config.toml
d_mlp = 256
activation = "swiglu"
norm = "rmsnorm"
positions = "rope"
qk_norm = false
init_std_up = 0.051
init_std_down = 0.051
optimizer = "adamw"
beta1 = 0.9
grad_clip = 0.5
decay_shape = "sqrt"
batch_tokens = 16384
doc_mask = true
dataset = "wikipedia_en"
Each number is 128 + 24 x the weight over its row's rms, rounded and kept within 0 to 255. Layers, rows and columns count from 0. Numbers have three digits each. The size before them is the row's rms in percent of the matrix's.

# q: layer 6 attention query, 64x96, rms 0.121, rows 0-63, columns 0-95
# k: layer 6 attention key, 32x96, rms 0.114, rows 0-31, columns 0-95
# v: layer 6 attention value, 32x96, rms 0.151, rows 0-13, columns 0-95
# o: layer 6 attention output (transposed), 64x96, rms 0.143, rows 0-13,32-45, columns 0-95
q0 025:146122111124116132186095100142112065115146136101130128120144095105122125141139143138145064100140132128119155117114125140113121122156157124092109173144122130173203154168116096110096134112118136120135100134113118107129139121098134100093109124136155163101093163127123124087151100124136153166
q32 264:129128098105109141137075119181131134156147105125149124092115144108158115126101100095157126105134147157112115106111090092111174134146133146123104162110098126149125117154102127088105150168112112151106142112099106138080087156130166089128126108146158154077125153112102094132090114124152125122
k0 069:145114095115136106147076098186145133123140105113160111110131127093135103130108103121154127101136138125126118109093099094137162143154149172118112144074102096159115112187103142082116160135109119130094123124094106157121114176153154116113135122161157141093108164106117111137110136109144106129
q1 057:121124155149116145068165153118144170119139108168116164173122154136141167140101133121113186153144086111149106142162108145137120119110150125140146091122124115088106111087115132150177111150140145116116150141139145152113115127122114152173134144134133116154154086134157145167085151150108104107
q33 140:124134150146159122100182144096126114105126156129071131135139104153122158117148172153106136181124118123132109142165146139144110121110136105148146093147168140100122132094164146157152094088141110096129109153166131118162139117128097165108123146120111114189118098167159144140162131149106117137
k1 075:092133168177101123119177131087123107122109140155127123152121120178104137149147126119108150139093074115134135123136151114152120128093111125134170141124155147115134141121146158163122091113162165125168119133158124086149158099096103161141103157104092122143170108146128149127127152098096164108
q2 060:158108098062136125200092135146117104133114122110092116108109096102131118141155091133156090084121159151144116098106146102142125114139160156109115147129139143140179133172140106105094136107130119122150106137150100142139138134138123138113146097130121128091119162153089098099168110123159151130
q34 112:166085128115121140159087107153163167158123111146143105125117166073145107123124111097163082106129148104086125119108087121101144105131121174107112153118084125086134139175116115109132145147115123118101151134130137143118129148127135077133133096137152136072117162094099125143108118125137109107
k2 078:154108139094133133173106120144105131115132101113139118140134133079156083140110106111149109104140175149117114140139085122146150110124138119118100136115108081162103134171126122122123132143080080154101153094103103150128108167151147148113134084140144178141147091099147086152107133131164100133
q3 087:184130123062108137166084133125147137139096135091072117119127137123133106130145098086146131099140184132116118123115143136139094134156111158125131144150134147153134100186110135103095129111161092131096093105120116126130148136153145137109129138132118088127093168131136126104184131097133151119
q35 076:135110122091133141166082146150125111124134122104143147121117152138118134157117128148151141059145125120127122100103136117100115137175110132114097139119115113150146099149120134081122158137147143155120154097133161135094101130141154084151138109151161082082094173123108135069126098074137144122
k3 083:147138092074122105123106100153125125093101082124142126113103135114171151151120127122142085097148161116123135116105076134105158122131160157127112178103098101162114127135140114110107143158094108117108182141156119160123156105149135127153165100117129153146116133116135142120096074132167103142
q4 087:142107173128123116161158115117148099093102111132162153195171108131104122133103152120129139152134154168126133095146090142159107134115168134168143121116136116151133157097134101135077129102180118128115116163137096145141126122124131184088124118087118118165133089120125153135131143165133144125
q36 072:121101155112114085170133101114118134132122086167189093160153097145117110097101132144133189133125155116084090103146139151124108128147134141118137130125150101163143100124146132134126138099147100134171088138124130148109106133119105131129116130118169145120119090072132123134145130123137055134
k4 098:073141110173140109124135096125137140137096129141136101132096118152164140157168135120130165119100080103131119109143158131168085179095101122156156111137159173111114106100134128125121141133189146153169113120168159137132141100114138100146111111109149109166145134119121156110122118104116155101
q5 110:140125114126100168153124141165152181137145104137077093160110127170119112141133144125127157128108126108152144132122103137181158119113106151140144138128112098181115131109154096148116156128137094098111118114132078144079136149140142130164117116122118103115105183163113155135100170152141158158
q37 093:124148140138151118136146108133179106119139126144098150140139136163131142136108128149178136120073072117151109159111123115095129133119101111110154116135175099103170148149105145129133124129115104131143098104109089141142136140068145104163107052128106114112130174137096138115129124096097149136
k5 084:099143148108148122168113118098117106108127151095110154145137117148126141124118102098116132162105137110156136199136156156151125192099152095128123135115124135114134130125068116144170122074142134170143127122152160147134155107098114137147126144100118110150155147090143109092113137150125103073
q6 091:129114187160132118139194155152138114076147137131122140173138146152124166133108153152117143143136112108136148113151116167144143116144163140156183121095130145111106147095115144140123104118158116107128104131163108131160134109149139182132121114106140112158147120169124152165091130150075114146
q38 125:095155147167155095136170134100133105081110145137090150143163106142094151138126162152105158171104103130150137159144175138108101129104135110136135109140170118118123159125151137164129097080157134113154102135122137097162134148139099160126124126124100108168144126150134137173155129136101102169
k6 053:120149126126166118082135166124132116140088158142110137114129120158121147140133113125084156121159144089136137128129181131106110144138089124144085091153136152083110145071133155157118080121148117112132087098155137128094145093119151121150132110173114113104135145104137143156135129093184136107
q7 119:102115151157147143106170152119142110083129138134131116170146151145098137134111134160141129162121129147155121134129128142163140120075146125149170139082111128130121189112131130183118114120175108096117119130132102117138121161124102185118119145132104144130142092193142130166085145133096140134
q39 153:115160156162136130110173132106147130087114153111132160174154100154093133132128147153113155170116101120155149149120168149152104149103118085152158091122145127143119133113167128155124093082165125102136098129134125105153140113132093175102122141108108095167145097141156116144155149129096131155
k7 075:110138175153157109130179136123108128162129153127102124177154104176129132136129138143119153142135123098118124133122165140122088129108130136139145099156106147115140127092126087185113087103145156104145108124158135119183143088139121134111070123103096076153160131140153162128130143124107118150
q8 099:110125175141122093107135163153131140136110111126151168136101109134172133145101112089112157190153092169131118149115157162130109167154143092123114074132129128103096109134147187119155180123137141121123119155105120121103139129104118154108113101135106089128163110119134123095125131135132089152
q40 095:082124184120160094131133141106092105136126122109105136132157124131135163127151131122110103165145160131104112136113133161091077131095116094153172147120156143123141137115134125134177127099129162102157106166160118142181154140121150159101122136097109134149162092178118135127148126120081139128
k8 122:179120118108096139132087123146160123095148110088121076085130141113165090103083087122133125135146156155116151130091131118142173132143170111116148163116105101139149139146116112085141153122096109165110139153098105151117121146136149123159151139149155166104127125108147083122116137098141106110
q9 101:136114144118114051117120136119111143135060123152124146120143150129141122126141108109134101114075150112106091159097110142137114117162140164157118129110168119110169106162162158125115122120131097196128167131129149155127143136133114146169116140166149134123095109133157118097147144088128140098
q41 095:144116119141101112134131109126117120107129101136119111119153119117158120135126083116126135120101106146090127163128094145124185128143139134188102156101114087139145115110160146113139125112100110166069153115088138165074105121103087114149153116165133116135147166094104112142079157104145126104
k9 078:132112168143138127125144157147136117130112156157145175156193143083134113131114110126147097122171144115138109114138111096138152138111109111110123123108156143115135164118124138130107138121121114102139063142139136152149128140169165185085119123058158140153146112104154141126093165150136150115
q10 098:150143168124127126149120119147147101186150150099129086142075113136131097160144113080133091137156145097117140125159135121133136137166163084136130152152062097124167160132106105157140121120089100120138130125115099134107127154133085127098102125127125104087132124129170141119113153127139103163
q42 086:108108123129116128168111138125135166151129105107104123148135128109144144159197130083137137124187124123126131109120146153129118130141116108114134142101120168098124107118104058140088150129165128087136153116184073127124131153155113118098131170135135114084139149096104137114109156145148114104
k10 084:133131123188112126147133152103142129112115133107127093158118133155124108119121136121100133143094130086116088155125169145132159157125131143132137134159082171128159124152165114145133113182120155096115096154083106093117137137149117170141117115135088125167178130121161075148111135116137112169
q11 088:154108103129124207117121157139132144134161128113109144128151162111113141127114114086152170107158137102116138132155121119139144154103149165093132160044081130161101109149123130134130105150121148085108160088155098135123132132128148131109149116147137165129116165137136147159122154163120129113
q43 089:135136093097099145126094120146098152154105105143160139114115127119142103121107097097152088088150163119157140124116110137128164102155122135136100149114106127147099066166095135092095131158110164110115108102132114111094152114132139165113108096154120122081172125131087151124129169141141125162
k11 121:125130117153149163132157146112111123118109117121117150163124088160094153103165152151128128138140109107145157139145167151139094144129091112133170096149159191096112172115154140160127105115175114127165092129134118116150142087131082145125132146140100115168135113138140172125147134113094166148
q12 110:122110127123141117111119100135105109065126138130190104091165109088149134134120104130138115086116110126066142077177101102114141075119154147108129145107129174127107167130119137118117129156130126136127125132094148154150110127151131151062133136144131149107168120122127096125109096127141112144
q44 124:154130108125091125132090161169172151131143114114164126099112163121154124124132101092156105108159160162091144140119061109102146094136117134114099139123128117146145130158113114122140163160108096134108161114123151160109103155141162093144128126136168137084094164112121089133104109112150122147
k12 107:133149144175138124087182167110119117122134154130126151162134098167109135145139160151103119158131130141160117122149166146121107159098088089121139081141135140115114152094162134161111090084156157111138107148143124101146144066136104145117124131127121104167136102133141147147161163103109119150
q13 105:092107133116119106138137134087112150158142103108122114150118115134131111132094111102153134215130157163162128197121112113124101140088141071093104118153093061144123117141135154115116108139120143148128100137125118130106137130088131094130142135139093116138120128089126107135155132098143137101
q45 081:117117110091102113116123131121112130140150110065159117117129133110153125108097080090132131088185189122124133110138142098119144138139133113094134181126127107094116137137143156083090147134121136161142098127133152102078127145120118107101134145144150134116103135089128084118101105092095095123
k13 098:120119165103158094135140121113099108123121152127093046108119109140155127152116133120106175152098164103129122179141188116136116105119151104133151154127122148090155128103145107175144111110154147132152098111119129143193129128151132128120117141122097122115181092135140150125106117147119138134
q14 098:151101115142132095093121097119131115129100121134180133118118123113131107145090134093120112099094098088081129151209106125158133148146157124141134116129132145167118156113123139093084102155152133146114174125111114125116124102126131191081152110107130129131152107082157154123104124130139132138
q46 079:142099111101110159090111081105113157141130113114132136144141133131147139116138122131142153050122113089113135113151166137116130126126148109098090132144129129142107086107147105097111125114170118109127115089123150119123125084127107163136097061097115153133098093129131170063116142132143111126
k14 081:110131123115129133148116163155096150157128140155125118089157130110139145155085116080109133121122127126141165114105116138120103162118147113104081097116130120113110112115131124182092184161146143158135100188155119147104110094189132127128162152095106137156155107093119120112125100134134098110
q15 107:141133165145089079159123147114166089126137107103143097148110151153131095177102138131161121149105168167153089104123087119133111128151160155123143164125123119151110128150129135096142144132074130124120135104103117143123155141094154127161150156117165118137069136145103163120122151088122122119
q47 139:118133105116135117188075108159125087132160100152132115091117145113140104162088116131149123117133145130143140116139105076118130113169158148125119165142101095122132117120097150103136155178097138162091149109090134139089123159112159089152128101165145110096110156128114133141117101119151145100
k15 123:084133184151110127134169161107128115110107159137103154154158130167115160143143149147104158152123102134135109128140151137158114151121095136153142089145149148097147162122142142164144086102165111100144078159155158122136147091136103168122122142111117075154122094160145141131133131126097123149
q16 022:100164169106126080105105101118113093129069151115166154107116130162146102207168123116140116118132151157124120148088097117112153151127124101124116124123114093146156123107170130132110108127102144138114151117089094132110117118139133137112146126110146118124113173152135121111159131112112121192
q48 062:098180114094128093130088135139140114168123110109165122095109136127129134139108113119128141109126128159144130119106118091146142098182148098139104141156125112114143128138115129106125146144073107171096135129109113160104117127122140087126154077149112106090146172120133107080141103063165126129
k16 151:139124086098104141137072116160133139143153108135143117093126150095148108122112109103147122113157142132114125112112079106110165116157153161114103163112100120143124111135109128086119184167093129151097157105101124154095115167113159093142135121145156145076115160093103115128099119125160135110
q17 052:146105119158095155137130138104166139178150105140121118131135134088112105084115145151128149136154121110120185075165149152138130093138122160131129145144135166113135105120054104133128147121143124157123105146151167104149110137090137126161114151132156155102135090074121136136142144115153147098
q49 078:158089111108151113117117145142128161098124136127122088134124116136121127085136132130117098134201190092097155103135127158111119135118115162113153135133099154123108165143158123123150147124136120100158102144135093098162133166104124149148095159159124146132117072089102144116170154151126138150
k17 069:083130115155127157108170120104142155131130161111112147157126114151130171103145163159111125180120107144158105138142158150159122173080098110163167098149151173107139151120146095128146127114183125141130093149113088112109130111136108122103127108093141124177129091131133141132121123130109134161
q18 074:131150129103119145136104131166104078080117146090112150125138110135136140180140118091110088112120134124137117139106118136144110161132121144098107124116087129163176147128150103148112116122149128097121129140060105123153149089127115127063120114093136129147121149162139100082141139108106120181
q50 090:139129088118114105135082126160092089143155119094104116069124155144143081148129110079149107116105146173129131127156105079124142122162115141146123160171123120120125114130125118107130156158111109145092153129087139117113124113120145075137133103175121129102111169130098165132140113113119118166
k18 079:127132130093120105132069145128156137153151104146153103104073136093120073118138095082151115112159149121143143112116134093142129094172129139109097149121089097144115111163109134086135128159119104125114134104102135139141127159110113124134162101180147083091131136122139108131120146080150113113
q19 081:110140148128101092146098147170101078118132147092145142131111130118108171142146137130112114094173157148170113091119103117117135166158142130151113140127097163195177114137122128146118127129159151131098117123104125096109143109128148117085125134097178111140094149148087120100145136115108135163
q51 095:090124117121106151112090104126083144129154104117147072089142136099129135126100108112131142126137163141114113124130119135111151152156129149153122154121115120153089094107112115100162154163101117165125188088114094141088126183104154092119108133143147164113142116105093102157096126150134122103
k19 071:097118101100157125114071076159168157146115129119142134101113141117126094115126085091159160090158117132092123154153157101102113095135155141109101124124146137137132119150082126095122124133135147138127171088089134144090113144126167107160126132153153142101115183127136098117157127120126145107
q20 084:150127129139149131100184142100134092116113143160134098177161133146092156139131142138102155137082117116155125135138142134152145120131124115172149108099122110101161154079112105146130113122122115083119091128159094150102118127130089163130092111141114066127107113151141161168101121162125138161
q52 096:162137126152142115116189156110132106089137167125118143122113103127106134128145152123149133160100093119165119139129131105131116158111090096096076106164099148085144149121129143164134110087150107108142073154136092127137122098143127144102121159081134128159148104141148147104154139166151099121
k20 067:107138125152125125122192141103129124163116133209126129146156137155092126130146196105135148133139094124141106140116144143160118114115103120140078095144138132108109151137141143121137127107186140095153117136149146067165128134125118138129113116132126106166128138135116136119154173166090141150
q21 096:160102161107162171145135109122097141134156157152098169145158137124113107139141121109134104098117135108126149128165094127120128111100124100090104152107094098141149151156096095197096094128176109121110135107142147121140097109141128150114133132139100150124150090141182163158110134129096141133
q53 083:160110138156097129139132097123137137146132147102158172150140146133116153136164124112124138126149124144183125136120130179185100113073084123136174110161120133129108199109110087131149126120141106133121122161129135134147135112123101131123141156160122139146089074149162156147127159111153151121
k21 095:100122088170101091106113155110167129138158109148141104168094108171117130148075148144142104120129083102183142118109128153124120104109123164133144077127139148149136107114132122131112143141145147121108115081115112109128135132133119134128106145125102078078134163127099174153125161131097139154
q22 082:173178109090117124139121129136144143122112122137156147114108137090151120108124110109099134157107099119076176135162173113088125131114137121111111106175159118101129121149122152129162162119106123110149115124117120117094127165116105119190095117155124113128131110121152055122096113131172116121
q54 079:164102124139092145134134105125140158122169143126121145170129102107101114119110118150126135117108115073137146172131192179117133169091112144137128144083138129165068130122150146108147116126136113103133103153169146100139138123130105125107172169128134112143103101117167138181116136130126110147
k22 149:169128114076105134149088136153148095118128096117134122103135143092147100110112105129122096142129177141089110119126074103128148108156126143094148181113108104157148165146099150098114157142098095126102140133073122163124120166131152126137133129137168132112121137125097070127100122110140119123
q23 096:119122085095113177116101134137155180160128093141123106124092121119133127085115109090135150136134126116118153142123115107139141121139128123100106116139122104100114103162078145104148161176105132138131102096126122154097110143084144086175154120154113108091142145076148096138138089145156141113
q55 057:122130114099109127148099124139127127118108148149113097118079141109122086129115139143189076090143136111156149160124094101108123107165107162078092147160130132125150124154079122081113134153105141149108156096128127096148122146138161141132091126155129149099127149099151122128152128147175146161
k23 165:170115121085102138157087104143143123117112108132137103101117142078142082105124106123150112113143177149106122132132100122116169099156149151109121180104111101150118151147114119106139169145083107153102139140082128152109135162136144113127141138149180148095107145101122085119106108114158105117
q24 094:194142092116105099155094130156128110077131149086120091088117141109134142122178111152136107157122177131133141130087121105096132103107145167109126156119144098130130121100137098152147140137102117126120144144113127131128127167182129128123134126158160153119117163137139077097128147129150079134
q56 100:166142109090133158108103100132133125161124106130161124113163132094162146128124083082095154130133146146086123109124135104148161122127157137132112148136132099123169113126129157139102135157120093139143115124081117162056121129103151075148145131136178159088105119149110096115112115150124106120
k24 087:190145107117103146139133125161135124124172101105139132114115127106125086118107102144143110138154160156121132148074137125137127162160096174135131159131068138136135153123111109127146158114080116117112116110090118140135118185121126111121123123125155139082104181113091103120095123120136111177
q25 085:124113090105126086183089130121125130115093126140142132107129127117095128098186131111116155107071107143113129091100110163150069082080097159126123118153173107112101137110147116107128125109142128099146150145106148123121150111136141104138168152119140122129101131099136137094177106114140145119
q57 087:093124130132105113132101145149163116165123090062155166136146135142113175111156104125132148128129122183132119104084141133128125130180100106144128098113111135160158135119114116115114145131107120086124169110127058188116105134132146106134129135098125130098141158159122133146116107164125104119
k25 113:110151145154171140129153131121116108115130118123114149145134135137108146111166160160095162087102088113152147131176138129139139168086094125141143142107180129112151124127103084136132098106158140121145101106182130113098149087147085156122114121064101129155137132162125139130162143122114148122
q26 098:126132118137127119142125132131110115095118144174155151125134122106125156121143137094144103099176083099099152107193123134163139161114122184105124105165120103125164192138115126091144133115166134101110107167144115104109101140156101140115096148134134138103119086115115097102142124109115088139
q58 080:098115135153184103147131120095067099137112140134151141142163092115112153135128106101092125093102126151132132137144106079088128156151149116181137149127123107116177096142144151105122115170151139161124147111121126156056124115148118126081091125119115126115108147134103114121127111135106125112
k26 080:118122140141116096154108170153156139134148164151112177129120137172093136112095166127106125128132129113140119172136118170162112101099115116133147123152180155155105110200115116108076106092135139118138122101115099157122136143113126139152149131132113100117113132156123177079113097151140120112
q27 091:105137139126161108129148176134150105083075133139095186138124158116102175092115081115118121127104098125130140126129117120149103124095101127146131149086099159138089105139112129139119098108132135076162097148125142105122150116121122200130110145121123150147154114151163138091113108131125137112
q59 131:136131140169151103102170125077124116105124152130114133171120123153095154097140153138097115143113084094131155146158173148146097130104118121103135105145170139113119138092146137163150098109150119102143111152122126096181143073103089162119130164101119114141141114120137153121167154134120116160
k27 100:145127083084117133149069133153133144151157094139119110091111131079138095138119106100178112115134148141122120102123085094128166141171129140123078180123096129096110125146124114092103179153112114151092114101125137153114111134143154142115155130132141121095114147088112118133128111115159138111
q28 137:116152101142139151097111136133149135126115126105120143110134101143132161103093142124123156176114125159111183091125153127104125167115150090102124114128131157155152111145107144131129112137151161153160103165128091130133110122079123097133106093096076115124193121080150094092117094131135140146
q60 103:128094103117131108128081133169126150176105100130145093118118138117145121130102136073158109158133159147086138128125107099132165131112125143120094132097110126163116116141151111093124153148130114170117134159082108122083109145128136086117143153140101127072128129091128101123098123138146193137
k28 138:126125117150164117086155118110132134153120141093111138139110089163114148099123115128109152159097115135128152133123180131132085146120136069122135103134140147122118107125122100151117089108164150141160099131159125093181114085109117158109138161122064103171162117100159121122161131145112119114
q29 102:142083134104141117133132094118118167129129122177148086108099150108150101130127117153125108108148159115118110176112116136118143073138126117111098130131081084115068115127123093178151160157105085103085134126126152143119100153146107147134149123171111132114120105123151111145146098139141096104
q61 099:139157085109109139131106104160123140124157117153110136089104143092173125142116093123167148118123149131109110117146088086121182137133120153132119175119142113129113086107060143125134150140124089158148109136106115150096127154095161103114122097135143175082128137140094119146096133130155147122
k29 109:124117129135130112138193137086129115100133137155093133157128140150115154143128151152119104169125104124129114117140155165137110146066125114145166134138144137084094177115166126158128102094145128086137102136151111093168159108135107144117108131103130130176148096183138140142131138132098089144
q30 088:068167143085126117143107129140098131173120136115092141122114126149123170131139113124115179149148127109139121161089142123112111161104089088157137135120139117122150085162124125087138141121153147131124147105126172094151143151099095112150166099125104126149084151136136139092147106100100136087
q62 087:119159101130114134133117139136120138171123129084130133111136126142147135129117120166141138112136108085131123141136138089147154129136167097122100175102126131136183069132143135102081144140133138176130130098098160100115099150078130144134150087142131115109143115082155130194122081131128093123
k30 082:118122155128184112117139134121125087120132126123123140152177105100095168148127152130134068117060108142134114111131143131149123090131120097145133131127136134079163142107114101186154098112122113140178129152181142126145130102153093168145144145139121129146118131130147109101105111127126176120
q31 112:161153120155141088120113122148137105116127156081158167091165126151154109118078154152127151137111145149098164078150144133113127098099175121094127126128119175135145145139131143123106118121136164130150117169130098106154095112111155169096137102136122142132140090089145124094175109134144111131
q63 084:117152145137127095134156154117160120109113153084122104147134133160104150148126123145152127127098118161125143179135156134114126142130128104095145143116155146111150155142131172129135105144105119105174120176127076139163151117145104185106151114164063139142149081164149152120155131152105123151
k31 097:096146085104157168073083101164101116100180116099130163101140137127114126117119118096131156175162168141110133109134147115115123114144151135079084141127114141155104111114110128094170134138112148137103142130122140160148113111122132096131168116120092143112143136109134077115138136105141088132
v0 100:141123156104124126121127126164107116062097145121137108177186116095116108176115137136124115089097128176118151145129121150129107135166123121081128129145137100102107136145115129134102129148094144089107124125109117087160113157157173156151121151127131130151131137158081107101126145148091136089
o0 078:136138134103115094128118150102122128104061146159112129161082119137149121123120127122125125139136123201115133149160122130170116147112146137081103131146165180097146148137137137135130164089138140132097120167116160125140153108132207147111140142144137125150126123142073111133152139156115104125
o32 114:172154137143120105176166119107122092089114151131105104174146124138122143118150128094110095124137157200125143100095152115141099118137152103100128145178137167151155167127107114116124124125129108136138118108132145092156155126122178131113099133162156141115104130176098148137140105141108159136
v1 097:140148117125079104135120142113157143138154116149087092092126109152129147131119121127115143164127149161131112132122107136185146150115121153144135143120131111153116144124101177138148113129133097076136174125110097121104133154124101146168084147186155091135132122195144138133120142086138157163
o1 084:150135098135082158126127137129146154128099144108122143135161097141107161128120126118113126125127144136150130138155139115123170161176130140076138142098103142180126127150103119173142030155120112095134131062113117118147160132127148108127121148126157095142124163120118132123105163132133155140
o33 106:154123104111083140104099141140152166128091130129127154147106137160140099155109127107130128090140156127162138115111056116119187155118099141124135086123084123133119125099152164156129048123130112119108119130148155139113101165131143137139150140111116110108155117109152091121099163139123149139
v2 093:161156147143101091097142148154063112134131174116169182111146123113176140163162130127116124098139114119141152111159133118110128151116087141120125119147145172123121103131111131112095153099136147119117127147118112076120100101146182147111090151109147136120137124125194110129098141137132128140
o2 075:131119150167120114166146125200122163142161112136150118155143129140164124124131125110115147156150101126128117124137135132108123124094129112123130139133136111079078109073108140101136215138092147117104142135131168144131115111125166139156128141172149116095146135134133160130153094140156093100
o34 114:206123108130143142133126129175126125131196120185100112157132115113138149105150147070128119103120101113158160129137126086113133137145120110090064123145136146128130150122088091130124183114149131108145111152131157133118134112119115143116118123160121109097143082154126139109130128142159136137
v3 087:161139166119160129176116119159149098105124160082115114128141140126127141105125120141108120134162174150095140125078119160085180144118113109139127171122121130094148129112119112150125115177129163098137121145154078112108129146133150113165099104093125166146106129120099101104098153152162139144
o3 089:104167101108108197116114140080128141128104119117090131158114114143124133125167113128132150137139181134133137109099148144108162145170118126125137128086119143170151086124120141165131044140132161120153099102126078127132163161111108136131083117125113126138110133126114135132144163135134155131
o35 105:178135115120120158164141125074113120105164169164067107160133120102139129096122145108109101124145132125111122103101105096120123153147149151124129174129129170170125140135101123104152081135141132132100132165140115152137118071076142144130109114145131153102120101152109148087140114114156111127
v4 104:108131143104147101160138147125169115148109140159126071112151105127133111102128131114158126127122169170069078134131129136129148093121098095103086116144151106134104128128117087119098123107149124107137163107122123124125096129077136118187148125167115148145104130090164144122142113117152155173
o4 070:114111136067168121130130139103138122131133139123075131082113117157151063117124133136167085119110151098115147126125120130116100102085115116077133128163114106119114171169148105128089143135184102129106168114110146089116129107126110146123099104093120143130104124126140135122178135124135151114
o36 120:170125125111115084080084123068122121126091132136097138128096089123120120118102122126129122111129156110085118119113101126151107090115121126112149123139131122127108147071138192093129115122115111121114132101159137183113062151161136142136150150139095129121098111130144131102131148096136128087
v5 095:138092150107114135131135115086144149119146123160105082122151135132096120085133122127157113150151055137155166096139094123129112116149145166119107092160188122091128137138156172114152150106138088158142157135097106120123090162108142143119097134138117088129093128141113135133155150150121137142
o5 084:148134098148110108110109083088118134119093139140144122092143128118169124146174081105111150174130141163107160124135123131101135107119124130112111103158179164094129146084152147087117176116134111125126119167113158134107074155149152148111126135180134132131112108121109133105146123156160111152
o37 106:107148118102112081131110139112156143164075112124103109120127165139156095144122123139125172146128146149148160155103121141161127100083115137164173112126143119078128136108142163142105135113134143137092089109126159136092122184159183115147131105145104083136128169117124159141123141110130145116
v6 095:101155103134103152115137149083115162121107103135128145125153135135144131105111105120139119135160140096141208134121146094107110096145125139051136085103151143117121143150092133121145126156138147176121127142084114125152122129162109142073125116149123096122115073106148143144146093132118106125
o6 093:127151087119156098122095131095133140117129142126157134096150125140139133120117094134147138136143120101115161151128165139116127087101126152069110067130138140065111192135108115112132117147150157130145129133117122121136083136145101127098147106176127118106091070116138156136135156089133096145
o38 110:087146136115134117095114133138157129177125119087153131071120127125093113131124103139147153122135131128137138199159173136129124075127145110150133113118127117075148147130122130163115117135094147164162140145068116086135127140131117116144140162120131125148139108067137117143096142137093105162
v7 093:142140124129141119102132138106164122107144132096119086161155107097150096103111176170167092146112125123155083074145099114137155141121126162098144132124103147109157097157122112098121160146101165128130149143167172161109111094117135091168117122113103152121137134120094160120128128140131084126
o7 088:101122169125114125135053105112123109114135137115150126139198130107148097128134111124127118083148105163122083114177140143112116110140140121115171107070118135137132124142138131114088170099120128131116128205113145110137119129150144115105122144084120113120137122131102124140165095130135085116
o39 116:098123127126159146145125121071134137116106085160100097122122112105151158122110091151115126136114114107125117116146102125133139104139110138134133123103146122139088131127124169073108138104129107138105122104129161196150169165129135137148087110121088098154141150157091156148119087166131084088
v8 102:130157148090160145113126095105091083090109105176140121123157157094111104091111092114142131155122150065105142133141107156148124130136146142141139162107087125086115115135137141134168112128119117098125109136116151119139174118155163139148117098123126136130157104146125145154126160145181124075
o8 069:123136106105135089121132125081134114131090099103170128128134132125148090142115085162157125102121163151145124140137105126113093084132133138116070107160131139120111179155131094141118095139133111137104144137118126091155094115146122154135111114168132103106057093150138172154174140134130123129
o40 121:097146114088140141120151105110103130121134158116160126095127136133119076148130116152098108119145136101122108105115108132128132119120156176155135160150077124163149144127190115150126068145143107120117162126068140099158118115105163127080135134138116144143123162123160136171112128148128113178
v9 113:160126124143175146160131183117103112103130131115144124110132160116068116143138104104104141107154152125127135133146115097112171100140136169164137121143099159110116161150141136090124113087114106091152127140137095106121142164186110152122093133136135110141108148167146175129123187136123111131
o9 069:155179097149146144125146124129140137122085156134117131148100120166124170099122190101111182163139111131083178126141170114148123137121142137086122148131125119101120142110136178130156064131135151114162093123130113107116105148138123112141137145156119135090144137149124128118091138159122122166
o41 146:155111101138113176165123144112116143105106184157144117147134141137142088142151165132129138094172120098132114102120129137174091122128148156145129115140124119121115148139163172161094094149147149102082079132126159102126170124130150125122121150160139108087118145111151154116084130146151163154
v10 104:152169090093152167144108138124172072130128130132098126139173154124096150072168152145164137106113142134118141136119142100119157111121072133101120117136102140178097118112152147125152124164120140099102160113127164144131142135109088123132155101151129158116110144146143133098148152169135121148
o10 081:092199086127186158092122135049128102117088120108116147122111123134099151103152127146136154087140118136120111164152164130115131101110110146094115141086120113080128138112151156158181121169105125140135129116114145136111157102127107129105121151136148119106135154133133139146126120117111122143
o42 129:061178107150178124136099108067118149129075081152142115149148078113119136135131157147121157135141101126113095136121117118143111117126114144089104139141143121161099106114155138098114074126112120098119117110133123142119186132144139130125100103103147162132123142115105128119127112080132134106
v11 099:115140166142105144097132179130117203145113134120118132148110176112133126101149139141110119103123128156120127102184129161098117090148148113111087139162126089131148139119125093144134124123146091136117111120117091133106092127104128145149155179154117103115104144129128152104151105093076162104
o11 074:130105128166106092137139119124126109131096142124174087125132155127093142176149144156143127093098119110132167119159140135167114080148132148134118146164119099097163150131146103156085132103164118130138084095147162111090127120167115178122142124133117084114140117175138122133116151142086130143
o43 116:191116150152076117124125158089117117153122113145122137181119141152101132140167106121156141135109157142124152132125137143130127118129114140170148130139155117088160141136100131127092169129127151127141123106142109113107097177173078114169128118148121107104093116173114135102160124107142177095
v12 102:132139112112113141127126141149154140124175127128130147131091130177086138142153179108128140111115138124129182104080132123135114129115144175136109127168141106162097094150151127113170154138135100111101121147155097142111168139144122086094111118089122120140094132130089121098168189149149135136
o12 079:132171124126145152095122146131141130118110088119092149128139131176130112130132128124119160139132152147157115134079113127114141163152108119139111168082135114190157070171132145141172170104112127122120107101144137132128152119077139132158116158123123129169079143147108144156130133169135167142
o44 113:084169111152137137165139128145119165119100081143107094165139153156168166145139132119119171167125107124157130139096144140135119162112109121095114104114165129139109108144150137153137177140158120111146099158129129137096210151112116111160104076125139112127117152142105147126121122110112125126
v13 113:141126140135166143190115131120114124134159134194154121139127180156134110156127132182081122101115148147080118112133133120073151094098140092126087136163118105133133129139157166106159128145135138162136108095107107143146128139132147128118115109103127128114079096097129127141119146099106162132
o13 076:119134117125132125130109067096123108167145165168187124133136150161143102174081136121112151138123136092150137090200133137122131064117119153092117166126117120131121154145141107125109170145147104107104142173104130136157129110150119138126141121111162097130123093128105159131131126126115104134
o45 128:163141156121103139139144141082110097126182154137098113162139151126159103163078129135154162141094150083059107147100158151154099144109139184140158162108132126108128118143128136129146148143117131121116108142132117140129158115159108127146117129130137100121119126100126135112152164061129151120